config = dict(
    n_head=4,
    norm='rmsnorm',
    beta1=0.93,
)
Each number is 200 + 20 x the weight over the matrix's rms, rounded and kept within 0 to 999. Layers, rows and columns count from 0.

# layer 7 MLP up, 512x192, rms 0.289, rows 324-336, columns 0-191
236,168,228,180,204,202,193,183,175,229,186,215,196,196,215,217,187,179,201,162,225,178,170,177,211,213,177,208,183,196,187,188,182,180,178,205,164,190,180,179,222,199,213,215,217,221,215,195,194,194,159,151,194,191,202,221,184,204,204,195,180,201,226,174,184,190,220,223,183,197,167,208,203,178,173,219,202,215,186,180,195,194,204,191,226,175,206,233,182,231,216,184,174,194,190,189,193,241,157,193,153,203,185,210,169,220,186,176,177,192,183,180,207,189,165,186,198,230,198,173,146,205,193,192,204,219,200,187,182,199,205,194,185,212,213,167,166,142,209,206,233,199,206,199,203,190,199,190,227,189,218,176,204,224,188,188,199,208,190,226,210,217,189,199,183,173,190,194,201,167,226,190,186,176,196,178,193,250,165,206,208,192,190,186,206,205,188,175,187,168,212,219
209,217,228,195,183,211,232,186,204,171,208,169,179,201,236,187,173,206,189,211,204,187,211,219,189,180,181,226,178,186,194,176,229,265,192,221,225,183,219,207,171,199,205,214,192,206,206,208,217,185,202,189,230,221,213,192,185,209,240,185,194,197,181,222,208,206,186,178,216,204,176,229,191,197,209,198,163,178,187,158,181,216,208,185,191,229,197,187,226,213,215,195,220,184,208,200,203,166,211,212,204,185,213,208,179,222,210,229,163,209,207,210,203,194,200,214,203,245,157,179,213,155,180,179,232,184,196,181,178,241,186,200,214,139,215,208,174,171,171,208,243,186,192,186,170,205,238,159,225,230,209,210,197,192,191,189,196,208,184,200,219,228,197,200,218,149,236,212,180,190,161,217,209,176,191,188,227,198,195,198,201,182,182,193,197,178,196,219,219,210,224,212
188,213,200,191,185,178,202,187,225,226,189,197,191,186,180,162,178,242,182,221,200,217,159,194,211,185,202,206,231,219,216,213,202,214,193,223,163,202,222,224,218,230,189,191,183,203,204,230,231,163,200,198,173,164,220,204,209,223,174,176,176,171,200,229,201,191,180,205,203,196,197,186,197,230,192,201,226,242,168,175,222,159,164,222,183,193,226,178,190,177,155,211,204,243,199,200,212,226,164,215,213,219,175,177,191,202,195,207,189,213,194,205,199,222,238,195,212,160,223,232,184,197,219,217,205,208,222,196,190,222,186,200,234,204,184,197,201,219,197,219,179,211,185,228,183,209,204,182,225,190,154,219,235,199,196,215,228,238,165,166,195,189,201,204,205,182,212,207,217,183,211,183,224,174,201,234,201,195,197,201,181,200,177,196,206,203,213,186,189,225,188,165
183,198,224,193,204,211,201,175,194,210,188,212,249,218,239,215,210,169,219,247,205,173,175,198,222,229,184,179,160,233,202,223,171,207,185,209,203,228,181,180,167,172,223,209,180,208,157,185,213,195,177,186,220,183,175,187,196,216,196,206,192,182,207,201,193,197,202,206,184,184,159,193,180,208,216,170,182,180,206,225,215,197,138,177,218,200,201,185,208,177,176,190,178,242,242,204,230,182,211,194,187,221,239,192,174,195,206,175,165,176,209,221,195,176,193,223,194,190,199,221,204,180,217,216,188,169,167,209,188,201,211,190,224,214,151,194,210,197,183,216,182,185,192,205,191,205,177,212,202,211,229,206,203,172,191,203,203,165,165,210,187,195,210,209,197,205,192,205,202,192,177,194,191,194,220,209,169,195,187,188,181,201,192,196,171,200,183,166,188,198,204,210
199,193,197,195,173,189,202,223,210,207,212,184,200,237,240,178,201,192,181,199,229,213,198,208,213,213,201,190,218,193,183,246,162,183,193,189,192,205,177,207,171,206,190,228,186,200,189,220,176,209,206,230,183,186,186,181,204,213,183,208,168,210,187,183,171,188,209,187,202,196,204,177,214,200,220,226,243,160,205,194,220,226,205,200,173,239,196,203,234,259,216,187,215,230,175,221,192,218,213,205,208,174,216,210,202,189,188,228,206,180,203,215,184,192,211,177,215,209,167,193,223,188,201,218,192,217,193,214,223,187,214,188,191,217,213,172,231,212,180,207,162,206,197,221,193,208,179,185,235,178,184,173,202,230,172,202,203,220,193,179,207,206,188,180,218,188,167,199,208,199,202,174,245,165,207,180,197,189,196,203,180,197,175,220,226,209,205,153,169,189,221,170
198,240,227,229,210,224,171,189,215,181,224,198,191,240,214,212,166,196,205,141,167,217,222,181,225,165,211,200,198,214,227,199,162,239,239,199,163,220,204,167,187,203,145,213,203,218,224,219,227,208,175,217,176,203,199,201,183,231,194,205,191,207,197,200,184,193,223,193,200,195,227,172,238,157,203,235,200,180,183,189,218,248,171,175,189,165,166,211,216,230,200,220,223,185,223,231,210,203,199,183,198,186,190,196,208,220,228,220,174,230,235,214,183,179,207,210,188,195,192,187,205,194,192,213,170,190,201,170,204,206,197,228,216,161,180,202,206,227,207,215,243,175,235,202,211,212,166,214,199,175,167,162,192,195,247,219,210,210,218,165,176,207,191,182,203,190,178,213,215,196,196,175,190,178,220,207,208,204,186,178,205,185,172,233,212,229,225,205,187,198,208,213
225,204,235,179,193,201,227,233,236,193,229,215,185,225,211,239,172,212,190,176,237,176,143,193,223,206,210,220,184,195,192,190,193,192,190,193,192,205,193,189,253,177,205,180,245,195,177,227,171,162,200,180,222,199,184,209,209,204,201,191,205,212,214,190,162,199,188,214,194,164,210,207,199,210,192,191,179,193,181,229,203,200,151,165,233,207,218,215,191,167,197,210,188,206,232,174,181,184,174,181,211,234,179,182,215,220,224,211,148,195,220,185,157,199,209,203,177,180,188,212,221,209,200,205,205,183,208,202,188,193,174,202,217,163,205,215,199,205,191,244,192,206,197,183,177,193,219,223,218,244,203,185,191,166,203,176,186,227,225,188,203,201,205,194,226,169,206,217,210,164,198,185,193,180,208,183,209,216,193,219,191,193,207,224,189,194,182,162,221,197,202,183
170,193,180,215,213,231,206,164,216,210,193,226,199,207,182,204,190,160,210,149,158,204,198,206,194,206,218,215,204,196,196,210,199,159,189,156,229,197,211,168,210,191,205,217,197,216,187,215,208,207,193,205,205,263,185,208,169,254,218,211,204,198,232,200,192,196,178,200,203,197,141,185,192,208,192,174,209,180,184,190,206,189,187,215,209,193,196,184,216,226,214,216,191,198,207,202,159,219,236,183,201,196,224,203,211,202,203,192,171,212,202,211,172,219,204,213,194,221,243,204,197,211,211,194,202,198,200,187,214,226,192,240,190,197,193,232,219,191,187,196,210,199,202,134,207,210,230,213,194,203,165,217,212,248,204,195,126,238,202,220,182,197,213,193,216,213,173,181,232,199,199,192,209,214,202,179,220,176,210,183,189,193,194,187,220,193,192,181,199,207,202,213
174,214,189,206,163,211,169,206,193,210,224,202,215,158,165,171,230,230,226,201,158,172,229,228,189,216,183,193,255,220,182,201,210,206,184,145,183,196,215,223,205,202,194,249,217,222,211,222,183,209,169,227,199,226,233,198,202,215,219,220,201,186,223,233,210,185,192,211,196,196,160,172,187,213,212,201,183,144,235,160,190,167,201,176,188,218,196,167,223,160,180,204,233,221,229,240,189,197,224,221,194,204,174,191,227,196,173,198,219,194,189,197,186,214,197,216,194,240,202,177,216,220,198,216,201,187,193,202,200,203,197,193,179,233,179,204,195,212,210,194,217,211,192,208,203,216,200,206,189,168,222,193,186,197,204,192,206,152,165,207,227,210,147,220,175,176,223,190,203,183,185,220,208,175,220,197,235,202,221,181,211,212,192,215,185,215,161,210,207,226,197,193
200,191,224,223,180,225,197,199,216,224,211,197,190,215,207,199,219,168,216,204,203,180,189,208,197,172,180,188,212,229,218,216,218,207,195,225,209,201,183,247,189,196,186,231,222,193,211,166,218,163,240,186,199,203,217,195,177,203,174,188,202,173,201,221,195,187,163,189,221,210,191,212,205,208,199,174,180,175,221,182,188,208,200,206,170,179,199,190,203,218,230,195,210,165,195,186,199,208,232,205,212,206,190,208,238,197,208,166,210,194,201,209,209,198,184,200,207,217,219,164,216,186,200,198,171,183,169,222,212,179,214,199,205,246,181,225,202,195,205,188,171,219,182,199,158,204,179,192,194,197,186,176,215,236,203,171,169,218,214,178,205,206,206,198,162,200,203,191,220,207,200,185,199,175,235,197,221,165,206,205,176,159,196,192,199,197,235,218,205,225,199,189
242,230,192,202,179,207,215,170,199,188,206,206,212,189,210,200,175,223,192,229,188,183,209,182,186,216,208,197,214,169,219,196,203,228,193,215,175,223,167,172,216,184,194,195,250,224,228,164,209,172,203,224,200,187,202,194,197,191,179,193,222,191,214,184,205,183,215,221,213,213,198,219,180,189,199,189,210,217,181,180,205,225,185,171,217,188,209,238,223,231,227,195,227,214,204,185,225,238,192,193,205,185,228,184,202,167,196,228,207,177,190,229,240,246,191,203,204,224,171,223,204,199,210,177,188,198,201,172,200,196,182,205,225,196,205,244,188,176,199,216,203,217,201,196,183,243,194,231,249,217,203,178,230,156,218,239,192,194,212,214,200,211,179,218,228,235,177,189,187,182,198,186,191,226,162,170,205,199,191,186,220,185,189,187,214,221,201,194,196,194,177,197
210,218,186,220,233,216,181,206,202,190,218,192,194,224,219,170,221,208,194,206,233,201,194,207,182,192,191,219,193,208,179,218,195,185,228,196,217,155,179,193,169,224,226,164,213,150,197,207,216,216,208,177,195,220,208,234,205,210,144,218,200,218,213,164,220,168,198,206,198,240,156,211,182,209,237,206,190,193,211,234,222,180,228,148,195,194,205,174,188,183,182,169,169,208,215,163,181,229,216,207,181,216,204,196,189,208,202,247,205,193,230,199,218,214,199,238,188,188,227,196,224,197,218,186,173,189,176,197,221,215,171,214,211,174,194,178,177,217,183,229,223,195,202,151,155,221,230,180,180,160,212,187,169,239,210,188,181,205,214,187,200,193,185,193,228,178,191,187,170,215,232,168,219,192,220,167,179,197,210,184,217,184,199,172,181,213,234,181,199,224,161,228
173,222,235,163,221,232,197,188,213,197,237,226,232,179,205,190,171,231,206,210,215,197,221,196,207,202,211,171,215,180,200,218,186,184,201,223,223,178,200,177,174,210,218,190,239,224,189,186,189,185,163,187,191,199,256,215,208,146,197,181,202,214,199,221,180,229,195,192,208,212,202,207,174,194,205,213,221,198,220,191,221,214,161,201,185,170,216,208,217,204,199,226,196,211,185,189,170,212,213,218,230,181,166,187,198,164,178,214,201,188,181,198,199,176,176,156,232,243,234,175,204,197,180,168,216,194,184,239,170,182,186,191,200,181,214,208,184,186,171,199,208,205,214,188,221,223,181,225,188,184,199,202,181,228,213,197,226,210,188,215,202,231,200,210,211,204,197,225,196,190,158,178,187,223,199,226,188,181,198,171,207,173,193,212,211,175,183,210,170,180,229,189
# layer 7 MLP down (transposed), 512x192, rms 0.164, rows 324-335, columns 0-191
200,219,191,221,214,181,221,239,159,185,211,222,194,178,182,203,231,206,187,213,212,189,195,191,210,177,199,177,204,227,231,200,194,200,213,216,191,217,219,228,187,201,198,218,190,219,146,192,212,203,218,197,186,197,197,192,188,189,199,229,184,210,195,219,225,201,247,233,213,195,179,201,205,151,202,182,213,201,191,219,186,218,183,169,156,192,177,222,195,181,226,193,227,216,221,171,190,207,194,193,222,182,166,192,178,193,195,194,199,203,217,215,184,186,200,193,193,194,211,184,222,193,227,213,189,231,179,227,212,247,211,179,185,172,183,215,225,221,196,195,189,216,178,218,215,161,196,210,193,205,187,201,227,211,212,205,169,207,191,157,187,192,163,202,203,191,203,204,217,213,178,194,187,219,204,178,187,201,213,203,225,186,194,186,185,160,217,225,213,256,195,197
216,222,170,170,197,184,202,233,175,203,194,201,207,148,241,198,197,164,196,190,201,188,204,213,195,191,198,162,177,209,185,186,202,229,203,160,212,221,212,233,190,188,207,212,214,180,208,187,207,228,171,215,197,189,160,199,185,229,201,176,190,213,204,196,197,179,203,184,207,242,202,192,211,209,201,197,184,235,174,197,228,189,213,184,212,207,210,179,170,218,162,231,184,188,181,191,185,217,221,203,208,195,206,212,189,210,182,144,229,215,184,198,223,191,193,228,219,233,204,193,226,184,224,177,179,145,200,198,198,192,193,200,198,161,201,183,225,192,203,183,205,227,204,222,214,212,156,154,173,210,200,202,229,178,234,173,201,169,224,230,205,188,186,171,233,178,214,210,225,229,194,200,197,189,192,181,189,203,232,200,202,164,208,190,196,182,209,207,175,211,177,192
167,198,178,201,173,213,182,209,220,198,205,174,209,192,163,214,209,165,187,182,200,203,202,209,264,177,181,204,151,212,211,186,213,211,188,179,210,216,188,185,210,210,210,183,203,164,224,230,208,174,217,217,242,223,191,225,218,222,225,182,237,182,232,187,212,179,229,201,195,204,224,166,217,239,214,233,197,213,193,202,177,200,185,182,217,176,195,201,202,196,202,168,155,206,196,231,159,187,222,189,201,190,249,195,211,168,220,213,216,199,176,249,191,189,199,210,212,227,165,202,201,181,181,227,238,213,199,167,172,181,177,200,182,200,165,184,183,176,175,181,217,191,186,179,183,209,170,178,202,195,204,231,173,206,207,194,211,205,219,218,221,224,199,213,181,200,210,169,190,174,228,205,210,197,211,191,213,235,211,211,220,179,200,193,231,202,204,218,210,171,186,201
184,213,162,212,201,222,221,172,212,197,218,183,166,225,190,211,206,205,165,210,211,196,232,197,212,200,207,236,225,151,207,216,234,216,190,192,167,215,204,244,193,202,188,175,200,162,182,163,176,200,169,167,210,194,191,187,186,202,177,229,211,187,198,211,179,220,211,170,215,214,216,188,210,201,185,154,218,191,193,222,242,207,171,239,232,228,215,247,180,201,204,232,190,191,223,223,166,218,201,203,169,185,185,230,238,231,200,210,181,206,177,210,209,164,206,203,223,196,217,202,213,204,189,213,196,191,215,185,232,173,182,203,185,197,207,197,203,178,196,212,184,177,196,202,194,205,215,189,225,196,228,237,191,175,205,193,196,194,207,204,184,212,237,166,261,203,189,196,210,210,171,217,210,214,227,235,195,186,180,210,215,240,185,223,197,178,196,232,183,197,191,225
208,191,204,241,184,190,206,192,170,224,212,221,211,189,219,216,194,210,174,222,207,152,242,207,206,160,186,169,212,215,205,205,199,211,179,166,166,211,181,201,206,200,230,213,206,223,181,190,216,142,195,217,216,237,215,198,232,236,210,200,225,188,193,176,216,230,170,227,158,190,203,197,213,226,234,196,190,197,196,160,193,221,185,180,220,210,186,165,186,191,197,237,240,189,166,197,194,209,201,195,209,182,200,192,177,190,182,185,196,218,194,205,190,221,196,186,205,199,200,213,214,165,184,218,225,215,198,249,199,213,218,205,178,215,207,206,212,194,209,195,219,190,202,188,212,208,213,163,184,236,172,212,219,204,189,203,202,211,220,194,221,203,221,203,219,178,216,199,190,200,220,161,210,210,194,170,194,200,210,180,231,185,211,189,209,240,217,135,203,157,190,202
238,208,220,169,175,237,181,177,157,240,198,192,216,199,229,234,178,160,211,200,194,210,187,192,216,201,222,244,164,184,208,211,175,189,200,207,177,179,205,196,234,215,247,222,183,188,220,189,203,210,207,223,196,209,217,217,201,233,199,201,178,208,182,207,188,185,206,205,205,206,205,225,195,201,180,199,199,230,202,192,218,223,216,181,216,184,213,204,216,173,181,196,224,218,216,221,195,237,212,216,228,168,214,155,179,254,187,163,245,226,189,202,192,182,208,195,192,191,195,217,204,184,245,219,198,184,168,196,222,195,195,203,226,207,212,197,164,229,164,204,238,173,216,192,210,190,213,210,215,223,210,166,190,194,220,204,205,214,209,190,198,156,227,197,192,220,170,187,161,178,153,216,214,184,232,246,160,206,183,177,237,157,234,208,173,192,180,190,227,212,175,215
220,205,177,177,181,231,157,203,176,213,200,205,191,174,184,217,235,183,185,222,193,233,208,171,185,214,222,203,184,183,196,201,198,178,192,212,184,199,278,208,186,213,207,190,173,235,226,205,146,194,201,200,221,168,193,161,193,180,211,200,213,198,224,217,210,207,211,188,187,194,208,172,196,223,228,224,190,207,201,183,188,174,209,193,178,160,191,195,171,216,207,202,222,204,165,230,224,204,226,188,212,187,213,185,167,183,188,212,216,192,234,203,205,201,201,193,187,176,179,201,187,202,234,176,205,214,171,185,232,182,197,198,242,261,233,219,178,181,217,182,208,188,192,194,216,204,204,184,193,241,210,203,212,173,179,211,187,168,191,166,232,199,218,197,189,165,187,215,222,207,223,184,211,216,197,206,173,186,189,200,225,235,220,217,225,232,160,214,198,208,191,193
194,202,192,152,188,205,200,154,222,198,230,197,203,214,161,219,220,186,200,202,217,194,201,237,202,178,198,211,207,204,216,213,218,193,200,164,241,199,235,189,214,191,181,221,211,194,190,198,236,180,208,194,197,187,197,161,226,189,164,194,182,203,188,207,191,217,210,229,189,173,205,185,166,196,225,187,208,192,192,179,230,200,232,201,192,230,187,207,223,196,192,208,176,194,220,212,226,201,204,198,216,201,156,199,221,213,225,184,191,240,186,190,183,153,162,180,179,171,210,210,241,223,222,242,200,196,188,206,190,235,215,221,193,180,214,188,153,182,205,183,215,188,225,225,200,180,188,203,220,218,218,185,203,197,236,192,209,210,203,209,176,185,194,248,234,192,174,203,196,200,194,202,222,223,247,172,248,205,190,196,206,228,186,188,176,190,186,236,182,162,231,186
181,196,180,178,212,213,193,232,204,209,192,185,176,182,224,200,168,196,192,181,219,178,146,194,241,220,209,216,220,216,195,186,194,207,182,189,212,208,192,192,188,230,193,187,169,227,216,197,202,217,178,205,179,193,233,187,212,164,151,207,188,178,177,192,209,168,199,182,203,212,229,217,176,198,156,181,190,176,227,222,186,191,194,222,197,216,218,211,176,235,197,164,220,215,185,188,183,210,223,159,186,184,204,222,211,185,198,143,209,182,157,184,144,179,172,207,207,217,184,233,210,209,242,193,215,208,186,190,217,213,220,204,200,197,207,178,220,201,222,211,169,234,225,203,214,219,206,242,164,190,175,204,163,178,203,178,184,210,221,221,234,191,200,178,210,213,227,177,185,201,211,212,161,190,206,183,192,169,166,196,186,149,232,199,191,185,220,225,221,208,227,184
224,197,210,215,200,164,194,219,185,184,221,186,195,187,228,202,187,208,182,240,221,186,189,178,201,224,247,208,184,196,169,185,230,202,173,225,190,231,196,230,200,195,197,216,196,194,219,200,187,155,198,222,196,213,208,192,196,204,156,201,197,226,181,224,202,184,189,177,203,240,215,186,196,197,201,195,215,209,203,179,217,160,195,200,204,201,185,194,180,181,168,195,199,218,222,193,190,193,174,174,202,177,187,207,215,231,227,164,185,185,205,193,216,226,178,175,185,208,178,173,193,197,202,203,189,183,179,175,196,213,196,229,192,210,241,208,199,212,168,183,225,209,212,170,179,196,188,227,186,227,181,164,233,198,198,171,185,185,172,188,223,187,178,202,210,204,200,187,219,225,215,195,220,184,167,213,186,226,201,199,196,207,196,210,215,197,185,238,190,193,210,216
225,225,224,202,186,193,194,158,200,189,187,201,234,212,206,210,215,216,209,204,164,178,223,176,173,204,240,184,205,205,204,232,230,196,211,213,189,232,225,245,162,196,223,203,195,203,211,178,235,182,175,212,232,197,212,203,208,240,164,203,212,185,232,162,216,183,239,191,186,182,220,186,183,189,193,178,204,193,161,186,237,146,198,192,218,218,216,191,197,215,178,211,190,185,188,201,200,205,173,231,185,181,208,205,197,166,191,179,168,194,176,204,186,214,187,200,212,193,182,219,176,210,193,184,177,190,172,200,156,198,205,172,216,184,226,212,213,215,212,175,192,197,223,227,171,205,179,168,157,199,221,167,191,168,228,204,200,186,198,186,166,221,165,187,197,170,211,194,249,216,191,187,232,178,214,166,206,229,169,200,177,196,171,199,191,214,177,207,214,170,195,175
205,225,197,203,196,193,192,219,198,179,232,178,200,181,191,187,194,230,213,182,203,212,219,211,171,188,190,239,193,207,191,218,176,191,222,170,224,211,215,179,201,218,192,202,142,196,200,188,223,166,221,199,186,195,189,175,212,158,203,203,243,222,227,189,172,183,220,223,199,171,204,174,151,247,206,233,187,178,204,198,206,177,166,188,217,192,182,228,209,195,178,222,187,226,187,229,200,226,200,232,173,176,182,227,194,171,175,219,192,226,197,189,214,191,190,224,205,195,205,273,227,249,214,195,185,227,219,177,195,167,192,191,193,162,197,209,215,217,174,177,257,186,205,170,206,209,193,185,194,192,204,184,178,233,207,191,212,191,222,184,170,165,196,192,208,199,191,173,208,181,247,216,234,187,188,215,187,216,160,202,188,216,221,227,172,193,219,259,206,158,167,185
# layer 7 MLP gate, 512x192, rms 0.277, rows 325-336, columns 0-191
203,207,216,236,176,197,184,221,174,210,183,196,187,222,201,214,203,231,150,214,220,187,207,187,164,180,175,186,208,198,210,218,199,221,229,211,194,178,161,180,195,212,181,173,168,193,187,204,216,204,215,181,167,219,195,191,192,200,220,240,172,207,210,217,217,208,211,170,216,210,199,233,198,203,209,213,203,220,169,160,185,172,193,224,194,188,216,208,225,212,196,214,208,192,212,204,153,172,200,208,206,183,207,247,222,213,203,180,213,186,183,206,230,211,207,163,199,178,192,201,188,192,188,225,181,223,164,201,207,175,238,206,189,174,221,217,198,198,199,218,182,156,207,187,174,225,213,168,202,237,240,153,227,194,179,200,197,175,213,199,214,220,181,226,186,206,188,222,168,200,190,210,167,216,210,227,200,136,140,192,216,191,183,208,236,210,209,228,187,178,196,196
201,177,188,187,229,176,200,222,198,205,172,215,215,206,224,171,192,263,211,177,231,178,188,231,183,200,199,186,222,210,237,181,213,232,178,212,208,224,226,191,234,203,189,225,227,183,159,143,194,243,185,151,180,173,195,206,200,179,193,229,203,207,188,183,174,236,205,212,160,182,192,238,235,174,176,188,181,198,210,205,188,240,242,207,211,190,202,206,192,212,200,255,228,196,207,206,198,206,226,231,221,219,168,203,206,215,176,210,194,173,217,158,174,216,187,177,185,198,198,182,190,224,184,182,156,168,203,205,182,217,227,184,235,197,220,192,216,181,194,195,214,251,201,208,188,176,188,196,183,203,212,173,227,215,192,226,218,204,188,211,205,190,211,183,190,209,189,182,213,204,200,195,185,205,200,224,197,216,194,203,190,236,184,205,187,196,184,190,223,193,198,184
215,198,193,197,196,205,201,188,180,190,224,211,208,192,204,200,219,244,207,200,213,196,166,164,171,193,207,208,181,192,184,197,201,210,195,168,235,240,186,181,191,200,180,175,225,178,210,229,203,197,185,185,198,188,229,214,221,232,182,258,216,212,179,230,231,203,216,191,194,169,232,174,200,211,206,215,190,213,219,215,206,219,178,188,185,194,189,206,234,184,222,213,197,168,173,221,195,201,206,226,219,243,211,178,223,217,210,178,186,177,202,244,207,172,219,241,231,188,187,207,149,216,188,240,210,179,201,236,252,210,206,204,199,190,190,219,189,200,230,218,213,187,225,234,170,228,203,163,200,215,217,218,195,200,221,176,206,210,195,185,232,192,214,207,216,191,188,196,188,188,168,206,194,236,176,204,185,160,199,186,171,202,222,188,204,187,196,221,207,220,212,227
196,190,191,184,218,209,203,189,226,204,217,190,206,203,196,237,224,200,176,200,195,190,181,196,233,221,230,200,207,185,234,221,186,153,206,208,185,199,251,202,224,189,237,204,198,193,208,205,218,189,197,155,220,189,230,213,180,184,219,203,203,189,187,248,208,182,216,237,207,223,207,209,202,221,188,222,197,219,215,219,175,206,178,225,233,199,192,179,193,186,196,183,173,177,189,216,213,189,191,178,186,192,209,203,216,192,211,204,160,196,226,194,182,228,176,198,177,215,211,191,203,172,199,211,206,199,235,168,242,212,191,193,245,229,230,170,210,201,210,169,202,143,190,168,187,185,226,178,171,177,168,217,171,161,169,174,214,160,197,186,174,216,197,237,159,200,169,219,210,180,220,225,206,178,176,191,174,186,169,199,213,207,201,176,194,189,203,172,215,212,225,195
195,148,206,196,205,173,173,196,196,172,157,210,204,208,174,165,197,196,174,222,191,197,205,197,188,189,192,170,206,229,180,199,210,217,170,182,218,203,192,168,190,208,202,191,151,205,186,199,188,195,183,174,213,219,205,199,207,206,215,233,182,208,242,213,159,255,186,206,224,198,166,199,223,139,188,188,231,254,197,220,236,178,191,211,184,187,200,207,175,226,186,197,201,187,203,222,197,199,197,169,206,193,229,204,210,183,211,201,215,225,178,188,161,200,231,209,203,223,206,221,263,192,202,195,195,211,186,232,218,188,206,185,193,209,215,195,234,188,185,163,158,214,221,169,186,220,190,170,188,216,183,182,213,221,209,188,175,198,181,204,194,215,202,195,204,205,223,205,225,219,200,200,196,176,193,203,196,189,211,238,188,212,179,201,232,207,214,220,196,212,197,204
189,176,232,222,189,221,218,156,202,222,225,229,210,200,170,189,212,254,203,206,207,215,217,171,227,190,193,186,205,211,226,200,224,204,210,234,195,226,191,180,192,184,168,187,202,210,209,188,237,227,184,198,204,184,195,190,197,205,188,224,168,217,149,190,190,202,169,167,222,230,205,198,218,234,190,198,222,224,187,232,226,176,231,196,184,199,177,194,158,193,238,190,188,207,186,177,200,210,183,191,188,189,176,197,197,155,211,197,185,228,215,215,204,200,229,211,225,181,217,184,215,178,182,220,192,216,198,257,183,182,200,187,197,201,180,200,175,175,173,189,203,204,217,181,212,224,214,175,224,187,202,192,213,140,192,192,203,207,196,177,195,162,227,197,197,206,186,212,198,178,199,166,219,207,212,179,202,177,187,206,206,209,209,230,228,205,205,158,215,180,191,166
187,209,188,214,219,244,206,199,185,239,220,173,214,154,173,253,202,228,215,216,182,186,215,187,225,177,234,188,212,228,185,224,210,171,194,175,218,203,223,183,211,194,205,198,215,179,204,191,188,214,204,228,203,201,198,183,202,207,152,232,189,199,187,191,188,185,178,195,205,190,195,190,221,208,166,211,218,202,189,164,229,216,239,214,230,190,178,151,237,194,216,188,185,204,237,217,228,214,208,189,215,216,231,180,193,166,202,164,192,183,215,207,212,223,209,169,182,217,232,225,198,177,173,200,216,173,202,203,195,199,198,206,227,188,165,209,211,171,140,222,200,188,215,184,180,171,190,222,187,179,181,170,195,210,223,240,191,192,165,171,204,215,204,201,210,235,212,200,182,209,167,186,178,213,225,204,209,187,170,189,213,229,193,218,215,188,185,232,188,224,190,179
180,197,175,211,194,251,219,190,219,175,198,194,192,202,171,175,195,188,267,226,172,197,208,164,199,227,162,206,220,223,177,197,193,211,174,186,199,210,206,187,211,194,166,166,234,224,218,194,199,220,204,170,186,198,224,169,199,215,198,205,219,161,195,233,206,195,218,197,170,198,175,193,226,214,210,189,225,222,199,196,204,208,210,185,180,215,182,171,169,175,197,170,188,210,221,205,216,200,236,201,249,188,225,180,217,212,195,199,218,219,223,196,201,177,188,206,235,179,167,236,198,183,200,197,208,225,227,225,191,203,217,227,215,215,188,173,157,202,225,206,201,193,236,165,226,196,168,194,240,189,227,198,185,215,215,231,222,204,205,193,189,191,212,176,211,202,173,164,198,210,197,168,199,187,238,222,218,195,206,187,145,211,220,174,188,201,202,186,253,204,199,230
203,187,210,182,191,175,182,201,206,212,203,191,164,166,187,194,197,199,217,190,184,189,179,187,154,211,162,180,209,175,205,207,217,204,210,210,212,186,218,181,220,190,136,169,215,218,211,187,190,211,189,213,176,188,226,185,233,182,202,195,180,172,184,201,211,199,192,264,216,191,193,240,164,193,244,181,193,192,194,212,210,226,208,206,156,224,204,214,231,169,189,224,213,206,163,183,172,231,182,222,180,184,209,186,188,210,205,185,162,190,216,198,174,212,217,177,182,208,179,253,228,195,187,197,183,204,191,186,219,210,200,205,208,174,155,180,192,193,214,211,195,217,182,223,208,195,201,195,219,192,233,182,205,164,182,218,194,192,201,207,205,214,197,231,188,183,183,200,194,163,206,216,189,172,210,178,214,223,236,202,179,226,180,224,198,193,201,210,187,241,184,208
206,163,213,176,211,203,200,188,136,229,221,221,188,169,217,202,248,188,194,191,185,218,219,171,183,213,170,223,226,228,213,216,195,198,203,179,187,192,202,170,215,219,197,246,207,181,225,189,166,179,209,185,201,195,223,172,204,207,221,202,202,175,244,206,183,205,187,233,236,209,189,211,179,205,217,208,181,201,169,186,179,199,209,201,188,170,169,189,178,197,195,180,205,184,218,193,192,210,197,224,213,210,177,225,216,217,155,222,206,188,197,219,212,200,184,206,211,204,174,203,189,189,217,166,189,201,256,162,164,195,183,217,192,216,188,167,179,208,214,205,218,182,211,203,189,197,210,229,168,225,171,184,184,168,216,186,184,190,236,181,216,235,218,223,195,205,201,200,228,205,243,208,219,209,206,186,213,212,204,192,170,202,183,165,210,179,201,186,167,213,203,223
208,231,228,250,193,193,206,223,174,185,219,192,227,228,196,244,194,221,199,223,201,204,223,240,212,191,202,253,196,195,211,223,207,195,196,187,226,146,187,206,196,174,206,166,210,175,181,198,187,191,230,208,221,194,214,210,181,199,183,231,211,207,212,218,192,175,215,217,178,173,209,181,211,206,216,229,193,179,193,210,183,202,211,180,196,190,197,212,154,245,219,197,190,158,155,176,173,239,231,200,226,223,227,223,190,181,173,178,172,208,196,187,215,179,182,197,174,202,198,202,216,151,181,187,195,196,170,191,220,198,199,203,202,187,210,206,228,196,159,179,211,206,188,190,214,186,207,209,179,207,209,188,206,199,185,206,185,200,210,196,239,203,212,186,183,190,190,214,255,203,195,188,214,170,208,158,219,156,202,207,207,251,201,188,142,170,182,209,187,153,217,208
175,202,197,193,214,183,221,179,176,203,199,235,212,147,213,208,175,223,174,218,194,257,225,192,198,185,213,212,210,215,185,208,207,192,187,198,218,160,190,219,181,209,220,194,210,180,168,210,179,208,202,196,175,229,206,196,203,192,257,170,203,201,217,186,172,237,205,179,218,171,174,221,183,181,202,189,190,171,187,203,208,193,168,179,225,215,214,233,188,209,221,228,240,201,207,197,195,185,165,233,187,162,214,172,191,232,158,173,167,213,204,195,234,183,203,192,241,234,189,156,217,164,196,197,176,222,184,209,183,193,178,228,205,164,229,185,187,208,202,204,189,169,207,200,206,235,215,215,232,204,171,212,210,198,222,202,181,210,192,232,187,188,177,224,160,210,201,185,177,166,185,216,187,197,196,212,227,210,200,208,195,221,210,217,207,188,209,216,204,220,177,207